{
  "n_head": 2,
  "n_kv_head": 2,
  "vocab_size": 1024,
  "norm": "rmsnorm",
  "norm_place": "pre",
  "rope_fraction": 1.0,
  "attn_scale": 0.125,
  "tie_embeddings": true,
  "parallel_block": false,
  "init": "normal",
  "init_std_up": 0.0773,
  "lr": 0.00489,
  "seq_len": 1024,
  "train_tokens": 139000000
}
Each number is 50 + 15 x the weight over the matrix's rms, rounded and kept within 0 to 99. Layers, rows and columns count from 0.

# layer 5 MLP down, 128x256, rms 0.0773, rows 100-127, columns 192-255
46 42 30 35 62 43 27 41 70 38 51 21 67 45 28 74 60 30 36 47 65 34 45 58 60 94 54 59 52 54 47 66 59 49 56 53 25 53 57 56 72 69 46 67 64 53 67 30 35 39 30 56 76 31 47 65 71 57 42 73 51 26 53 37
47 40 53 55 69 72 74 60 39 59 56 42 60 43 44 45 37 53 39 47 50 59 70 19 43 65 46 60 48 45 29 66 50 59 71 44 57 50 56 54 61 73 48 63 35 82 33 62 52 51 68 44 45 61 31 63 40 49 21 54 53 42 52 48
50 52 38 21 81 73 55 53 56 53 61 47 71 30 44 52 10 38 61 47 33 62 40 75 45 47 30 60 58 35 60 56 55 63 31 43 42 61 52 58 32 44 38 65 60 34 43 21 44 50 31 56 33 37 54 62 47 58 63 37 75 50 41 48
50 32 47 56 40 56 46 61 57 53 55 40 51 43 40 36 17 26 35 67 57 34 35 47 48 37 53 10 59 58 25 44 54 78 65 67 51 42 43 46 54 39 38 56 74 25 60 66 74 40 57 72 40 58 33 68 48 56 57 53 03 45 59 31
81 59 27 63 50 45 47 53 65 61 47 52 40 63 81 62 52 75 65 48 68 63 52 48 19 31 59 43 76 59 31 60 52 38 33 38 63 43 70 50 28 51 26 60 01 42 55 60 48 47 49 68 54 54 43 51 27 30 53 19 43 67 74 28
33 67 57 37 37 47 48 67 64 50 55 58 51 40 30 24 52 66 53 63 98 36 52 67 58 31 81 39 66 64 38 74 55 37 49 58 56 67 59 50 48 52 46 42 44 69 58 50 56 13 61 99 61 42 39 43 28 38 54 24 62 45 51 62
47 58 30 47 63 79 56 41 35 46 36 52 67 44 54 84 54 29 20 50 37 32 41 49 46 65 36 47 70 59 58 48 71 51 50 52 64 65 47 53 44 51 64 48 64 54 53 26 60 52 46 79 65 31 53 47 50 29 44 69 54 56 52 47
38 36 55 40 33 25 24 34 80 41 58 20 32 38 19 41 53 22 41 37 24 60 66 50 64 27 53 57 39 58 62 41 10 56 35 35 48 51 63 68 51 42 52 38 19 80 45 39 51 42 45 65 44 29 44 51 41 60 43 52 68 33 56 46
35 55 44 67 42 64 18 39 47 46 41 17 42 65 51 61 70 61 21 55 50 38 39 42 66 23 56 78 41 27 48 47 35 40 66 45 19 38 59 72 43 16 58 63 10 44 59 63 50 47 50 54 22 23 48 39 54 58 73 52 49 37 49 55
44 27 65 57 48 66 48 35 54 34 33 56 79 49 59 58 60 34 60 84 57 51 32 36 65 39 47 28 53 57 69 62 46 48 43 76 37 72 53 52 10 50 38 45 61 43 43 52 52 43 48 58 51 32 46 40 44 32 78 77 52 47 44 50
46 57 43 34 54 19 15 46 49 29 46 49 47 27 55 60 45 64 66 35 81 35 28 57 70 65 80 27 54 64 58 64 70 64 34 42 49 89 74 34 42 90 32 33 42 53 47 42 73 53 55 37 27 49 25 50 70 33 51 52 70 74 35 11
73 58 46 47 62 60 71 61 28 51 84 83 63 49 38 44 40 63 26 51 64 40 60 31 57 46 55 11 37 36 37 43 53 58 39 46 53 27 57 53 41 52 71 69 67 50 48 60 66 56 56 60 72 42 56 62 60 34 43 63 68 48 47 29
58 51 48 69 70 43 70 68 26 30 46 53 56 51 56 38 45 15 78 39 63 55 48 33 83 46 30 68 65 38 44 59 51 59 28 53 36 53 59 44 44 48 60 71 46 45 69 56 50 57 28 46 76 48 39 46 72 52 42 64 55 61 49 42
51 11 61 39 46 44 37 39 38 62 51 55 20 79 22 29 94 80 51 32 70 68 68 31 35 85 34 65 71 77 46 53 53 43 55 38 73 19 50 61 71 70 53 50 89 66 26 59 64 31 34 64 46 70 38 25 54 50 22 55 39 56 62 50
25 56 38 55 27 24 49 41 56 50 62 60 62 49 42 48 66 54 54 40 37 65 74 46 49 33 55 38 40 59 51 39 63 60 35 24 48 34 54 59 27 43 49 54 48 44 27 44 50 52 95 61 66 48 68 55 52 26 31 52 61 67 53 31
50 46 50 73 61 74 40 45 39 37 35 41 46 58 51 61 53 29 46 63 61 18 33 64 52 49 43 91 64 53 47 61 36 67 40 33 57 78 22 50 49 45 26 48 50 27 70 64 48 70 57 47 45 48 40 37 34 13 56 52 82 52 37 45
58 51 59 21 45 79 44 73 56 67 52 39 29 68 49 20 24 37 25 55 46 23 56 66 34 35 30 05 50 46 76 33 60 40 47 45 61 67 56 36 59 48 54 42 26 85 35 59 50 74 37 69 45 46 54 43 53 50 31 57 41 37 49 53
62 56 73 49 79 34 39 19 49 65 35 29 49 47 76 51 35 60 50 50 13 75 22 40 39 67 61 68 61 58 63 51 44 44 31 38 81 23 57 65 42 49 58 52 29 65 42 21 57 42 62 39 57 53 60 43 47 58 34 30 62 33 64 56
49 73 53 17 65 44 45 54 57 69 75 22 49 38 46 78 53 28 50 67 56 46 80 36 35 61 63 50 50 25 61 40 54 44 74 67 32 38 27 40 69 47 48 45 33 71 67 58 59 25 20 40 31 60 46 50 20 40 54 57 64 28 40 57
39 31 73 44 41 73 62 62 41 33 56 51 45 93 60 50 72 25 65 33 57 45 37 55 42 29 48 56 65 58 58 53 62 70 44 50 51 60 32 31 30 61 46 34 75 54 74 56 49 36 78 79 73 37 38 44 59 40 62 46 41 49 78 33
75 57 38 52 49 42 35 54 37 41 54 52 66 51 51 38 48 62 55 47 62 58 35 63 57 90 58 53 46 54 50 43 49 50 55 47 29 56 79 56 37 66 36 52 39 54 48 39 46 52 62 54 56 35 42 45 60 08 46 36 60 38 44 56
46 25 56 51 31 75 50 43 72 31 40 56 12 44 44 56 43 64 52 36 43 81 58 62 30 56 65 53 49 53 57 37 44 26 54 46 69 42 70 57 54 54 36 62 44 82 37 63 47 28 51 62 51 72 18 35 50 46 28 36 71 69 41 34
28 48 51 60 63 55 39 63 41 45 57 56 41 50 60 72 44 75 57 60 47 13 60 54 14 48 73 47 61 73 55 36 73 55 70 89 62 63 79 63 53 26 81 65 42 46 64 63 48 42 29 53 38 30 17 52 56 42 35 46 36 58 32 83
58 62 46 61 47 55 48 48 48 66 65 47 36 84 35 24 43 40 53 55 47 62 30 74 56 71 35 46 50 72 74 52 27 49 42 31 58 54 50 64 56 60 64 50 46 50 30 50 58 63 40 66 70 69 31 51 71 46 55 31 64 53 79 53
49 32 86 30 52 24 61 72 25 27 34 44 51 52 53 64 31 45 40 48 72 57 43 50 80 59 59 55 54 38 89 58 44 35 53 28 60 55 39 49 67 88 44 52 30 51 39 56 43 60 54 15 36 55 60 41 64 69 56 47 53 67 31 56
29 42 74 50 61 22 40 47 74 52 64 72 52 59 43 56 34 60 15 73 62 20 47 92 47 50 46 42 32 23 39 76 42 62 41 41 34 34 24 60 43 56 57 58 43 79 81 70 46 52 56 42 52 66 48 56 33 70 45 63 68 35 39 65
50 41 53 48 57 55 41 42 67 72 71 44 48 70 22 68 47 38 31 49 71 42 50 60 57 76 18 35 28 41 82 26 85 51 46 40 37 49 24 75 45 41 53 58 75 37 49 68 25 47 57 52 68 25 67 54 67 53 49 18 52 52 57 79
43 61 39 50 35 64 54 50 56 66 65 43 49 21 57 65 40 49 81 51 34 49 39 46 53 27 38 42 78 30 31 39 52 45 49 57 55 30 46 38 63 43 63 64 52 51 59 25 57 53 49 56 47 39 26 46 66 47 76 39 40 69 61 45